Weights of a small transformer language model.
Size: width 128, MLP 320 squared ReGLU, vocabulary 32000.
Each number is 200 + 30 x the weight over its row's rms, rounded and kept within 0 to 999. Layers, rows and columns count from 0. The size before them is the row's rms in percent of the matrix's.

# gate: layer 10 MLP gate, 320x128, rms 0.164, rows 54-71, columns 0-127
# up: layer 10 MLP up, 320x128, rms 0.182, rows 54-71, columns 0-127
# down: layer 10 MLP down (transposed), 320x128, rms 0.144, rows 54-71, columns 0-127
gate54,095,139,165,207,162,211,214,217,168,218,191,215,268,228,164,144,185,211,178,194,240,189,165,196,162,179,192,199,212,184,254,179,204,211,219,169,164,164,199,238,203,161,186,189,192,192,171,236,222,145,230,205,193,218,158,198,152,206,252,188,199,179,229,161,184,157,207,225,191,208,200,244,243,187,170,270,187,208,180,203,166,166,188,269,240,211,227,184,244,192,206,161,285,156,190,187,190,198,254,230,168,227,173,172,202,220,199,213,168,198,216,194,180,220,170,175,263,205,190,179,196,188,253,163,163,211,177,144,234
up54,078,275,233,214,214,186,184,196,234,213,213,190,147,191,224,248,206,181,238,207,197,207,238,203,257,242,185,182,181,194,127,182,183,196,187,210,221,224,205,197,201,256,248,169,225,206,195,148,152,249,192,202,197,166,217,217,258,199,133,222,222,210,171,249,214,215,224,166,196,169,206,180,153,231,213,158,219,190,248,233,202,231,206,173,166,209,175,189,150,239,186,218,123,217,211,207,203,203,158,186,252,169,222,250,188,199,201,195,224,203,187,220,244,173,217,236,155,198,209,250,191,211,185,223,253,162,235,253,207
down54,089,220,209,215,173,213,224,205,241,196,160,255,177,199,208,167,218,210,220,195,177,174,241,219,204,202,159,113,235,192,165,178,178,206,192,245,213,178,174,173,231,243,224,243,213,189,221,160,187,230,234,147,187,191,176,177,197,264,229,193,227,247,202,231,221,251,222,165,187,256,182,183,178,220,234,205,215,193,214,175,212,186,166,196,177,195,174,170,248,196,130,146,213,138,216,214,254,186,161,186,188,150,200,181,169,248,192,189,192,204,179,196,114,177,190,178,200,226,192,238,198,153,207,168,210,138,223,183,227
gate55,099,202,176,197,187,185,203,166,227,205,243,177,182,158,159,174,178,243,237,173,176,192,168,239,227,198,196,182,204,202,151,200,191,233,175,158,193,214,188,169,149,200,192,265,211,213,214,167,215,232,171,201,207,203,170,200,202,232,243,221,205,195,213,160,233,214,218,196,213,259,217,263,271,208,144,231,228,188,173,220,187,189,205,211,210,278,240,149,191,262,154,205,162,206,211,226,222,194,233,199,154,226,187,213,184,204,246,238,181,253,212,210,213,134,174,239,218,265,215,218,212,197,207,203,219,250,273,207,174
up55,089,199,176,197,178,234,223,190,240,229,237,143,194,218,185,196,204,248,214,202,184,213,186,161,196,178,161,189,204,184,185,207,200,247,165,152,200,251,203,155,168,135,195,204,192,218,195,156,207,259,156,187,207,232,167,187,232,210,231,181,171,160,203,204,207,221,213,195,228,250,232,248,196,174,194,230,196,162,173,175,198,153,219,198,176,292,218,136,177,230,157,199,123,207,173,219,248,156,198,209,171,252,178,214,208,202,182,195,209,205,197,171,203,186,224,253,228,240,202,178,207,260,202,194,222,275,209,241,182
down55,105,239,194,145,183,184,170,199,176,209,201,156,246,241,241,163,215,171,257,173,223,242,234,236,168,189,191,196,187,209,212,200,183,196,267,176,194,165,195,190,199,233,209,171,218,179,177,214,227,188,218,205,236,199,249,231,194,234,137,115,228,172,176,196,224,219,210,183,188,197,167,235,217,160,169,184,176,276,183,168,253,235,248,135,180,139,222,197,235,214,246,198,195,185,214,179,182,186,155,213,220,160,212,188,215,203,209,250,173,145,180,210,187,258,235,196,244,198,190,196,218,205,172,220,223,225,204,176,236
gate56,112,215,262,139,246,189,167,170,184,168,214,209,199,215,205,185,226,233,223,207,208,203,207,199,147,207,129,210,242,195,194,160,197,197,263,202,170,201,186,221,189,206,220,184,178,121,157,131,203,179,223,217,218,275,169,205,188,191,210,181,245,236,180,197,210,195,226,215,145,210,237,260,209,201,242,206,213,217,192,187,201,114,170,222,158,135,176,168,156,180,208,175,178,195,211,217,217,217,165,240,186,246,221,239,214,177,228,186,226,224,189,183,191,222,146,198,166,186,225,180,169,171,160,208,207,154,212,211,189
up56,105,175,195,155,215,156,231,196,173,242,208,211,195,171,211,210,236,240,232,191,266,220,218,186,185,169,196,200,198,208,213,212,205,214,185,213,166,241,225,186,191,189,162,162,136,167,229,172,247,214,164,214,147,290,185,241,197,237,199,209,187,220,146,229,205,191,212,164,220,198,201,214,224,228,227,172,211,156,198,229,176,236,193,192,212,185,195,169,172,173,140,162,264,227,149,200,184,168,169,233,216,210,222,175,198,182,215,174,230,208,207,225,168,182,110,257,156,179,236,205,169,200,148,157,190,183,151,178,204
down56,114,209,226,187,226,201,213,164,230,191,252,215,277,176,214,189,186,212,218,189,226,220,243,155,225,237,207,295,171,165,206,198,215,164,210,223,168,211,197,185,199,220,226,200,163,190,217,200,183,235,217,203,213,231,206,201,201,212,181,213,211,200,175,173,261,233,137,242,204,111,172,210,158,241,246,226,208,196,257,253,220,216,259,183,185,142,248,223,180,194,224,223,199,197,223,204,226,213,115,218,190,147,204,181,231,153,233,207,209,233,230,210,184,223,245,174,207,186,226,206,168,216,168,193,215,223,192,196,210
gate57,092,205,196,156,181,232,177,181,166,237,205,260,202,214,218,225,182,169,173,187,196,183,184,192,146,157,237,244,209,214,256,215,239,177,150,163,169,194,130,190,198,220,199,193,267,222,217,188,182,201,176,206,211,242,206,216,182,219,234,150,241,197,162,218,242,198,163,163,192,179,181,187,202,211,215,273,209,188,190,203,215,224,246,234,236,171,200,170,214,226,166,161,210,163,201,223,162,172,169,212,213,215,194,130,222,235,245,214,237,175,186,151,207,227,140,193,125,187,206,221,212,209,162,234,202,214,242,252,175
up57,101,156,202,209,196,191,153,204,212,187,195,200,234,191,181,171,201,218,210,216,166,221,194,190,211,197,114,199,218,161,180,167,202,178,220,155,226,191,242,197,189,172,196,183,210,196,229,212,251,201,188,174,198,215,185,190,186,204,160,196,147,208,256,143,143,208,173,271,167,199,150,214,244,203,205,236,187,155,205,231,169,203,138,251,181,202,168,150,282,214,163,184,171,193,220,220,180,210,179,175,249,197,198,204,211,206,182,225,218,181,226,234,233,225,271,182,204,221,218,222,218,205,178,117,215,137,164,236,225
down57,095,183,213,213,163,210,235,158,203,192,160,197,186,183,177,232,204,147,220,187,214,225,198,169,204,227,178,181,202,239,232,179,222,143,234,184,203,224,153,207,284,216,198,189,197,208,239,270,244,160,192,178,176,185,252,210,193,172,187,195,228,167,190,217,159,192,160,254,206,203,249,215,138,216,202,142,213,192,149,187,241,167,226,190,253,214,195,170,224,193,185,159,196,192,213,157,182,216,165,158,203,190,204,178,228,268,179,179,169,210,211,160,241,205,194,184,238,219,201,242,277,250,161,196,207,198,234,245,181
gate58,104,180,192,163,176,194,185,207,254,223,246,259,206,247,183,170,212,223,184,164,189,154,195,223,179,184,193,199,173,192,225,169,216,231,213,191,170,170,193,178,172,179,214,218,186,129,187,230,192,147,208,192,199,244,241,160,182,158,216,190,172,139,166,269,173,123,231,226,214,193,163,175,261,172,190,153,233,196,219,220,222,190,219,233,208,229,161,214,224,192,230,192,219,231,163,272,193,168,164,165,200,129,213,179,169,209,231,189,167,177,205,192,174,230,226,217,221,152,208,185,198,217,186,188,213,277,208,204,205
up58,088,218,240,191,233,202,253,215,149,202,169,160,190,160,171,234,183,179,227,242,173,205,164,203,224,209,222,210,223,179,199,254,173,166,182,224,222,276,181,213,184,243,183,174,199,251,171,162,215,205,171,200,180,174,193,219,193,258,167,198,217,239,239,141,218,279,130,180,194,225,244,232,143,221,199,203,170,224,185,171,184,194,166,180,182,175,216,193,155,219,168,197,167,183,223,155,224,191,232,200,194,251,179,185,175,177,164,207,204,237,204,213,247,164,222,164,207,260,226,221,218,156,215,178,220,139,196,197,199
down58,098,175,165,238,231,207,194,184,244,207,155,154,229,265,236,229,269,245,209,213,197,220,248,170,166,218,215,232,245,190,249,179,169,203,187,159,156,191,226,197,247,207,221,207,190,221,239,172,207,146,154,186,232,160,216,155,225,180,234,163,169,187,202,242,220,199,190,189,213,173,227,167,243,173,200,251,158,184,167,221,245,203,209,235,192,211,217,214,220,213,197,203,218,138,197,147,212,243,190,190,168,139,183,186,204,161,224,230,213,216,206,131,195,193,199,196,135,159,227,215,176,165,211,192,203,186,173,241,227
gate59,115,244,231,228,182,179,192,188,192,243,161,213,155,188,253,196,217,232,199,188,146,213,172,174,202,240,151,176,157,200,171,203,181,153,237,206,159,178,227,190,153,240,127,202,224,212,173,196,183,148,212,245,231,180,134,180,271,187,173,216,184,180,179,247,186,230,213,198,212,203,239,221,243,151,196,155,187,228,194,185,191,156,111,194,178,203,200,165,197,203,179,191,208,185,223,160,196,221,213,222,172,191,150,255,170,166,219,210,186,184,203,236,230,216,155,191,209,225,221,197,217,175,154,150,189,228,211,192,155
up59,100,188,184,166,179,207,252,201,188,188,250,177,220,211,98,157,227,176,204,208,269,210,212,259,239,178,213,209,265,162,189,238,239,201,167,255,220,201,177,233,239,196,263,186,198,223,203,188,206,210,200,177,169,158,247,216,131,168,210,175,193,194,187,186,203,208,169,212,206,198,207,219,229,225,196,213,281,164,206,211,192,238,240,214,222,188,218,223,189,214,241,224,169,187,191,249,249,190,189,174,236,176,201,159,221,256,172,187,253,220,203,174,198,177,228,221,182,158,217,185,165,201,233,256,196,194,182,196,215
down59,115,207,218,219,246,218,200,215,220,221,164,186,196,208,192,177,192,189,197,221,158,162,209,257,150,141,207,251,247,239,156,199,180,173,169,243,206,148,202,281,185,181,190,203,257,185,191,208,262,232,212,169,191,208,218,222,201,242,242,165,136,159,169,186,209,214,196,181,169,156,180,182,196,246,200,214,177,211,184,241,243,211,198,214,190,217,186,186,199,149,175,171,226,189,203,144,205,216,205,176,209,131,128,218,214,234,199,163,199,213,235,269,180,220,222,232,187,211,201,192,227,216,198,243,175,260,194,230,220
gate60,102,188,207,269,195,185,163,222,147,245,146,218,218,230,210,187,280,140,195,168,201,122,218,168,171,221,139,202,190,206,209,173,187,165,236,207,273,227,161,165,192,200,212,234,199,241,172,196,163,215,212,195,193,225,244,194,206,166,195,195,217,240,172,209,182,176,225,164,180,199,214,158,224,224,174,184,240,218,134,182,244,183,187,219,201,200,238,173,134,215,207,200,153,221,185,199,216,168,195,203,269,205,212,196,232,212,208,185,178,213,221,156,214,193,226,260,245,200,198,186,209,235,209,183,258,192,220,192,229
up60,079,204,189,145,201,224,227,176,220,173,251,177,199,166,174,211,121,233,189,238,191,271,201,192,235,185,253,214,239,189,168,233,221,229,142,206,155,137,233,253,205,243,198,157,214,158,216,211,251,191,160,176,211,187,156,195,191,256,201,230,181,180,246,204,221,214,163,209,232,197,192,243,192,204,213,225,162,193,223,212,164,201,225,197,205,211,153,223,274,162,176,189,243,196,219,185,173,251,215,198,149,184,197,224,180,206,177,211,197,175,192,228,188,206,168,142,171,190,190,205,200,153,194,245,145,214,189,225,172
down60,101,187,191,203,262,227,221,193,168,191,189,219,165,266,206,220,211,240,226,215,216,180,195,217,219,201,203,178,254,228,264,197,119,186,221,215,196,189,236,216,238,201,161,231,224,218,192,200,199,182,193,171,183,208,214,210,226,230,227,215,202,226,166,142,199,243,184,189,184,205,230,200,168,164,239,226,170,251,192,210,243,139,176,184,204,163,199,216,160,177,168,192,195,225,204,223,219,160,242,141,124,199,212,199,207,256,309,233,220,197,216,177,217,169,139,197,250,186,214,212,221,176,210,224,185,219,224,214,175
gate61,081,225,238,109,229,252,184,205,172,179,183,194,231,180,188,162,192,276,181,214,234,139,217,265,159,188,214,187,197,183,182,201,188,177,229,187,249,200,200,228,229,189,197,161,204,242,205,143,155,201,218,187,213,233,191,203,209,171,247,268,212,208,228,155,216,227,195,199,209,201,169,204,189,242,198,256,254,220,195,221,185,173,200,187,195,221,226,234,176,228,186,214,169,249,195,253,232,190,226,206,174,195,198,197,209,204,205,175,182,136,143,159,250,165,144,217,220,220,211,157,196,210,174,189,180,198,176,156,153
up61,063,157,177,274,190,169,227,207,292,181,256,224,150,252,157,198,186,160,238,216,150,249,215,192,238,204,178,221,208,218,201,199,193,214,151,262,165,196,209,203,209,194,206,229,178,147,208,228,238,194,184,219,173,172,225,238,164,216,180,178,173,177,196,243,183,202,198,244,222,199,273,173,194,187,199,161,174,157,217,193,162,249,183,226,206,200,229,185,224,166,193,178,193,175,205,136,190,174,135,173,213,172,216,238,186,165,194,194,220,262,206,222,205,239,227,175,180,161,204,190,200,197,165,214,184,234,185,182,233
down61,084,183,198,258,199,177,226,190,168,213,233,166,214,192,171,191,232,213,198,157,157,251,181,148,219,229,232,206,233,184,167,201,214,173,182,237,211,176,159,167,181,193,200,205,196,221,162,231,152,175,191,167,199,146,188,214,212,181,147,209,256,194,210,209,217,159,146,158,249,220,156,145,214,210,220,222,206,154,223,175,255,218,211,208,174,247,220,201,190,220,239,174,214,196,203,196,214,199,202,198,172,208,252,203,160,196,255,233,185,292,283,200,155,135,221,202,193,195,203,221,213,200,211,193,226,251,230,224,223
gate62,103,224,156,154,190,211,183,252,235,219,197,223,225,190,189,172,229,188,191,167,209,208,234,168,190,191,223,184,208,178,174,178,204,209,193,156,192,240,229,146,198,227,170,185,149,140,224,203,155,201,209,195,188,180,144,165,227,215,203,174,207,160,242,156,276,223,185,191,207,218,293,235,201,196,184,199,196,224,213,199,197,170,204,171,183,199,201,260,193,147,173,169,203,249,243,152,231,219,200,203,194,168,257,158,261,210,221,214,175,222,243,160,158,200,147,224,190,217,191,253,196,175,223,173,182,150,160,186,214
up62,105,199,211,187,195,177,168,186,152,182,219,125,242,201,211,151,217,163,280,206,205,213,209,266,132,191,157,183,226,188,180,243,180,211,214,182,209,189,226,217,227,113,178,193,186,203,173,194,230,207,179,191,162,212,203,187,159,242,183,167,211,206,195,202,195,194,192,158,232,175,204,231,207,166,149,181,260,189,151,199,181,223,242,231,230,162,235,214,225,129,165,228,242,165,119,189,201,218,201,166,193,195,164,215,168,206,191,217,185,205,213,217,182,196,238,191,212,143,178,208,248,207,165,173,200,180,210,180,158
down62,099,192,174,179,222,200,167,156,188,185,202,210,163,220,199,167,187,156,163,155,182,203,236,212,183,138,242,173,214,138,205,204,158,208,218,227,193,178,234,238,135,221,159,215,224,209,165,200,151,163,184,225,149,171,170,159,185,215,231,222,198,183,228,211,182,187,224,243,157,251,196,172,176,198,247,150,200,179,176,232,161,208,204,183,204,220,225,248,228,193,186,153,244,173,223,147,214,191,205,235,227,178,197,187,248,151,235,194,204,199,197,200,163,254,165,206,161,198,211,145,126,208,217,227,174,211,160,213,149
gate63,094,200,163,189,185,218,219,189,173,240,188,175,198,226,167,165,227,176,226,201,211,232,189,230,210,260,163,214,273,221,226,165,178,192,255,149,225,149,226,150,167,173,202,204,161,236,151,206,183,164,189,176,200,194,171,195,143,210,210,236,202,222,184,225,193,185,187,189,241,227,207,225,198,184,214,184,136,262,204,193,130,197,161,194,160,230,177,202,152,212,185,145,237,166,173,205,208,179,212,240,160,183,188,183,132,235,205,189,147,209,197,173,232,195,265,245,191,199,225,215,182,260,201,193,225,216,239,203,171
up63,097,157,161,188,198,162,166,209,190,212,175,268,176,229,190,216,151,181,223,208,236,183,151,213,184,245,185,159,259,230,200,229,209,156,184,200,229,222,226,196,230,132,175,217,208,198,187,215,177,268,168,142,176,241,219,190,160,198,251,239,170,217,143,234,225,198,194,198,231,223,202,218,172,213,235,208,142,247,147,207,172,249,170,155,211,239,211,216,169,227,194,196,146,207,218,227,208,137,193,171,219,138,190,162,233,178,244,187,185,191,214,205,256,207,200,197,200,205,214,222,214,216,203,182,167,171,215,225,171
down63,094,170,191,170,162,267,177,236,228,160,203,218,214,162,195,266,142,193,215,209,212,207,202,180,221,188,212,226,174,198,194,156,214,143,203,203,210,220,183,167,208,203,220,196,222,164,240,227,222,201,189,173,222,142,241,227,242,216,223,213,190,204,231,143,218,180,229,248,153,288,212,204,167,207,185,202,226,194,232,219,145,203,238,214,246,203,200,156,202,169,227,173,223,269,186,212,229,177,229,239,175,175,223,222,214,182,249,250,167,257,152,156,195,159,223,224,210,175,245,212,187,247,184,180,196,215,191,199,223
gate64,114,192,190,169,186,232,164,189,179,202,170,169,182,177,226,211,190,172,269,203,189,205,178,183,171,217,214,166,203,212,216,217,191,226,213,197,156,193,225,195,159,232,197,195,208,217,110,180,174,168,172,250,169,189,241,199,175,192,225,160,133,173,184,249,198,85,207,164,210,201,185,173,205,213,251,173,235,170,151,252,207,200,257,186,226,206,161,194,203,237,212,215,233,227,165,196,210,165,232,283,215,205,200,187,246,253,239,224,213,242,212,188,206,189,241,173,175,217,169,187,212,214,189,200,170,215,186,220,164
up64,102,194,206,168,209,190,153,214,198,165,203,196,194,176,195,226,211,196,222,227,198,206,177,153,238,203,197,161,193,212,139,225,167,237,171,184,134,210,175,194,215,252,262,232,217,193,121,183,155,209,199,183,220,141,231,205,192,201,223,231,217,192,195,210,177,205,233,183,198,225,205,184,191,191,268,146,214,149,182,222,236,203,229,157,201,194,212,179,219,214,219,225,209,218,179,231,249,133,270,219,220,114,183,170,246,216,205,182,208,232,207,215,218,192,229,181,207,270,239,212,210,225,211,175,186,209,182,207,117
down64,111,174,165,205,207,123,221,167,177,196,232,159,187,269,196,200,238,164,192,145,199,190,193,197,188,254,222,146,159,164,197,230,259,191,206,159,162,201,182,194,190,192,200,203,201,182,187,219,212,162,226,173,233,205,160,151,219,210,184,219,181,215,196,181,156,199,211,203,202,273,212,191,229,214,172,161,186,180,198,226,272,219,216,221,161,179,199,163,216,180,177,230,267,157,218,185,219,253,179,222,232,213,250,193,181,175,172,202,201,183,222,157,180,179,214,185,157,190,192,215,246,171,209,174,204,246,154,181,109
gate65,100,227,220,230,192,228,188,240,191,155,227,213,196,204,181,169,163,231,211,189,219,153,237,200,240,183,220,159,170,244,136,201,182,210,216,210,242,155,223,199,167,249,243,197,240,203,229,156,147,203,160,174,223,179,213,216,201,196,171,235,215,227,195,187,182,166,181,191,211,236,219,235,213,214,254,239,146,253,213,227,202,237,149,190,200,247,178,222,187,232,202,197,176,188,203,170,150,211,143,177,182,192,132,224,163,256,274,197,170,200,218,239,182,244,208,213,186,175,216,166,258,222,173,221,173,189,208,172,166
up65,106,194,213,190,171,188,198,255,257,188,190,235,130,219,162,216,190,239,145,182,175,167,166,184,241,215,164,250,219,203,203,197,206,165,212,143,171,219,221,185,211,158,145,184,277,215,201,192,226,189,214,180,183,197,143,213,159,175,196,186,225,199,201,166,243,179,183,200,201,172,185,233,195,195,243,180,224,220,180,126,206,184,192,170,168,189,206,125,216,217,191,196,203,202,173,170,195,219,220,177,209,182,217,179,202,243,225,204,191,216,252,169,173,169,197,246,201,214,212,196,194,214,283,153,268,147,148,172,186
down65,090,205,124,168,222,186,195,178,250,213,166,212,161,218,193,242,267,204,219,168,231,250,203,245,231,255,229,214,182,227,223,211,211,188,195,230,175,170,257,249,195,172,161,236,166,189,209,230,185,180,190,193,199,173,138,202,200,191,175,197,137,186,191,208,180,182,237,183,197,184,178,164,182,262,202,231,131,217,146,215,292,159,221,199,210,186,194,218,188,254,220,186,241,172,191,214,185,195,199,186,208,184,199,183,222,240,175,247,231,202,179,235,244,178,214,241,214,156,200,182,208,205,218,188,216,236,158,153,209
gate66,105,178,197,196,207,174,145,204,145,233,206,239,184,204,193,252,213,217,179,183,216,155,279,201,244,198,147,183,208,206,132,214,204,194,188,194,241,186,177,232,156,256,211,185,172,188,164,200,197,169,253,188,206,192,217,231,171,218,211,196,212,171,205,212,126,184,161,219,232,191,253,165,214,236,212,192,176,187,185,181,203,220,152,258,191,217,166,198,205,249,186,215,190,179,164,213,272,245,266,244,177,240,202,174,199,199,199,142,177,184,199,211,210,214,244,206,239,210,176,141,201,222,137,206,181,167,185,179,190
up66,099,228,198,149,192,209,201,212,285,151,172,206,201,176,222,204,180,175,176,251,147,263,168,218,195,197,241,150,200,223,184,203,154,235,188,238,214,213,217,211,223,176,152,205,203,174,157,208,155,234,197,183,167,238,236,195,231,212,194,174,172,249,219,203,246,191,221,227,223,204,188,240,213,246,197,210,226,201,219,238,169,196,220,193,224,206,215,176,207,200,222,224,241,256,209,220,154,222,225,187,167,191,217,216,211,216,196,221,254,238,152,251,229,226,149,242,175,165,190,266,147,181,216,221,170,191,133,227,232
down66,109,203,148,116,216,185,217,157,181,244,207,214,229,205,147,199,217,225,196,223,194,224,218,229,258,217,252,218,223,235,223,223,190,232,231,189,154,124,229,163,194,191,196,243,190,150,227,157,162,195,204,176,229,210,231,186,179,226,155,241,178,198,240,188,189,186,202,210,217,126,216,218,139,193,188,219,140,233,193,183,206,181,206,160,221,198,213,233,177,209,209,183,142,191,200,185,234,235,244,201,209,184,256,184,186,228,208,203,179,178,193,215,239,218,144,204,180,234,232,196,164,213,219,167,237,251,261,192,174
gate67,090,206,217,193,220,122,178,169,187,227,248,234,222,227,180,223,206,168,212,241,170,230,245,213,200,159,155,145,198,207,251,185,189,200,209,189,204,159,235,198,176,126,203,233,170,161,228,204,177,206,180,148,195,216,203,189,213,162,209,161,231,199,159,266,190,208,200,172,220,193,249,124,228,247,200,198,200,230,179,197,209,208,203,220,144,232,199,229,193,191,216,207,177,251,213,221,227,175,219,183,138,239,222,222,275,181,179,244,181,218,148,181,218,255,256,226,182,248,193,188,215,179,175,208,215,181,204,194,193
up67,111,237,158,248,198,163,178,178,233,226,178,209,258,226,218,215,211,233,186,219,207,149,215,199,175,202,200,186,215,176,173,193,235,198,204,227,173,190,218,231,284,211,235,197,202,226,203,156,264,251,215,190,237,242,238,214,203,213,194,200,222,268,194,235,187,253,197,180,211,169,226,208,172,167,161,209,223,190,192,238,181,216,221,229,215,168,225,247,142,232,196,221,165,257,214,205,196,182,161,193,196,168,214,213,177,242,192,167,209,183,257,163,205,199,208,207,220,154,90,236,172,208,182,193,229,154,163,203,221
down67,087,210,209,171,224,251,235,198,219,215,176,179,223,178,170,167,151,202,182,158,161,208,186,230,190,184,232,179,184,193,180,179,212,226,251,192,199,192,238,151,190,215,275,264,213,223,175,178,182,173,172,200,198,230,201,185,219,180,227,180,213,205,184,233,168,221,246,176,197,148,202,199,144,112,195,239,216,150,203,172,162,221,173,187,251,215,203,229,229,115,216,207,227,146,168,178,161,218,216,254,159,223,240,188,201,186,200,158,197,237,169,174,224,182,131,174,236,217,192,216,193,226,194,216,176,233,192,193,161
gate68,083,210,204,225,201,243,174,171,177,218,134,197,206,154,209,175,185,240,162,194,155,231,157,242,186,187,222,190,204,214,187,169,124,129,193,137,244,194,181,181,232,166,224,212,177,202,195,229,212,164,189,165,167,186,154,223,235,173,230,198,237,201,173,221,214,164,217,193,200,210,199,212,201,232,165,161,244,230,139,143,216,222,193,198,176,231,199,259,239,281,173,165,196,167,205,207,189,144,216,200,180,205,221,254,187,214,194,254,183,232,162,187,167,231,158,187,176,159,226,204,194,209,189,178,230,194,182,235,181
up68,114,183,179,225,209,195,236,226,197,209,143,179,189,228,134,170,224,215,149,230,214,245,206,203,225,178,222,230,185,234,221,211,170,222,157,198,191,235,149,200,258,219,228,174,200,180,196,179,218,179,199,210,187,179,249,193,164,217,169,208,190,246,156,215,260,153,170,206,209,154,138,157,176,241,200,145,244,190,179,175,235,193,206,190,249,172,247,279,180,221,194,197,184,205,220,230,135,240,237,204,171,184,266,207,196,136,190,221,195,212,198,220,185,240,194,177,184,228,185,191,176,145,183,179,213,186,231,226,220
down68,101,204,233,178,158,218,157,268,143,217,209,259,138,197,205,189,182,216,202,240,199,193,247,200,198,256,184,246,168,177,198,146,273,270,166,189,188,239,225,181,147,220,171,224,188,202,211,248,175,251,221,204,196,257,130,209,209,204,215,167,205,156,241,185,210,239,220,223,183,173,187,191,184,235,181,212,184,215,213,209,214,195,241,173,246,211,168,137,203,209,229,212,224,248,191,173,177,216,203,190,193,214,210,179,215,206,180,160,229,180,225,256,205,210,230,188,208,202,152,185,160,219,227,206,170,149,181,186,222
gate69,101,202,232,205,144,174,170,201,194,143,213,228,195,145,226,161,171,209,247,203,160,177,180,150,176,217,219,188,224,203,177,197,156,232,224,213,246,210,183,158,197,189,191,229,214,195,115,152,224,184,196,189,238,155,160,215,188,163,284,169,238,201,178,199,220,232,191,184,208,187,198,177,226,241,176,205,201,176,192,182,240,170,185,179,186,253,188,231,205,202,181,153,176,196,195,182,222,170,201,187,150,179,212,215,152,178,183,151,245,214,221,248,196,154,176,218,246,206,159,228,273,204,194,214,229,185,272,175,191
up69,098,220,209,242,215,233,185,173,174,171,149,215,206,158,213,216,191,206,210,228,219,202,162,160,203,179,208,209,200,129,223,170,239,174,201,278,186,218,163,188,135,183,159,194,227,144,167,197,203,201,180,223,223,161,216,221,200,198,215,249,228,212,223,236,272,180,210,205,189,183,194,235,200,170,189,195,247,228,201,173,204,227,229,205,180,195,198,196,201,202,248,213,211,225,219,194,225,171,251,253,185,151,173,200,128,145,183,161,242,162,201,268,235,191,162,217,238,203,212,179,215,170,159,209,247,152,256,179,187
down69,106,201,224,181,201,235,157,197,289,179,153,198,146,206,192,253,172,206,185,254,196,221,173,239,208,204,177,213,156,156,168,160,190,186,200,129,188,186,181,169,198,170,198,123,202,193,212,205,187,189,230,217,279,205,220,194,225,228,171,246,238,203,211,196,173,228,204,157,192,178,236,310,189,188,198,161,213,215,214,135,244,234,187,169,211,161,223,185,172,250,243,236,229,248,163,194,226,178,193,213,208,181,186,173,206,203,221,210,178,189,197,205,178,177,191,196,187,216,190,217,222,194,230,233,229,193,243,195,194
gate70,115,195,172,197,196,216,232,165,184,262,216,204,222,198,208,177,254,231,246,201,215,146,200,180,137,235,211,216,201,175,188,178,170,194,210,195,151,233,221,211,172,211,190,181,216,235,193,170,202,204,184,165,211,168,205,193,202,175,141,163,168,229,229,181,164,213,252,157,187,190,216,241,232,181,227,135,163,155,168,199,199,202,241,220,208,221,165,197,152,206,206,227,188,150,221,148,167,152,138,208,276,174,241,203,217,154,275,143,230,249,185,214,213,174,198,196,208,220,176,182,244,196,206,214,238,168,220,208,183
up70,093,169,203,225,157,183,222,265,229,135,196,181,181,239,178,209,147,206,203,189,181,233,197,217,214,174,212,236,190,206,205,201,211,183,173,174,257,224,171,126,195,168,205,219,255,143,202,216,208,192,181,225,156,224,168,220,221,248,238,241,146,160,191,224,205,231,164,223,195,211,164,194,157,263,228,269,215,213,206,176,196,234,160,199,175,193,225,227,259,203,207,209,220,214,211,233,224,216,265,218,144,178,232,175,176,195,184,213,192,166,194,212,213,212,230,243,207,159,245,206,171,204,144,184,145,182,181,170,189
down70,118,196,187,248,158,207,159,233,202,164,189,232,191,249,202,216,210,158,164,242,151,177,203,163,226,152,221,175,252,216,209,181,238,239,221,161,180,199,252,236,234,205,190,209,250,170,188,221,236,229,167,265,225,201,216,198,240,208,243,193,194,169,182,212,182,205,201,220,177,185,177,185,166,237,173,171,199,213,167,194,216,222,225,229,207,208,160,192,201,234,135,191,183,178,227,198,198,153,188,215,167,178,149,185,185,216,300,204,120,228,173,196,201,187,155,198,189,194,162,176,188,261,191,157,189,229,163,234,209
gate71,093,179,211,188,153,177,163,202,201,224,273,241,204,246,195,235,233,247,226,232,212,251,240,242,156,205,176,209,230,198,184,138,199,223,218,181,215,158,235,176,237,260,228,250,195,242,162,228,136,186,242,189,222,154,228,239,212,218,194,147,185,185,184,204,227,202,171,185,175,206,214,199,181,228,196,213,152,225,184,213,212,167,216,216,151,211,233,209,164,183,228,170,217,231,199,217,187,177,215,234,191,186,179,159,230,195,178,217,212,199,183,209,217,178,157,208,191,198,142,268,158,222,137,148,199,223,183,170,250
up71,091,223,224,242,210,210,216,203,197,182,140,132,197,185,178,233,159,227,186,199,165,162,134,166,190,149,201,181,238,172,179,207,220,181,130,187,189,236,230,200,245,247,198,161,249,215,193,178,293,188,204,164,168,198,187,244,209,216,168,216,201,210,209,192,172,198,203,171,234,201,190,179,155,216,207,203,168,221,153,208,219,130,217,215,186,170,194,227,213,195,234,228,219,189,187,165,169,207,234,164,204,192,179,249,245,215,193,212,173,178,211,239,191,234,231,141,223,184,147,179,257,204,235,190,208,192,248,258,192
down71,085,236,265,170,204,193,203,181,201,178,175,159,190,167,218,154,192,124,159,205,165,191,229,173,218,167,211,213,252,193,217,167,202,190,190,210,205,200,237,198,212,190,209,193,212,201,178,191,258,217,283,158,209,231,232,244,203,228,182,200,207,218,226,219,197,187,194,181,269,136,156,171,183,176,197,203,208,175,124,231,231,159,198,224,224,226,198,244,222,253,216,203,239,287,178,154,178,170,192,190,173,185,157,182,196,185,226,187,169,211,209,217,193,222,248,204,186,213,195,211,274,192,234,182,181,151,188,211,233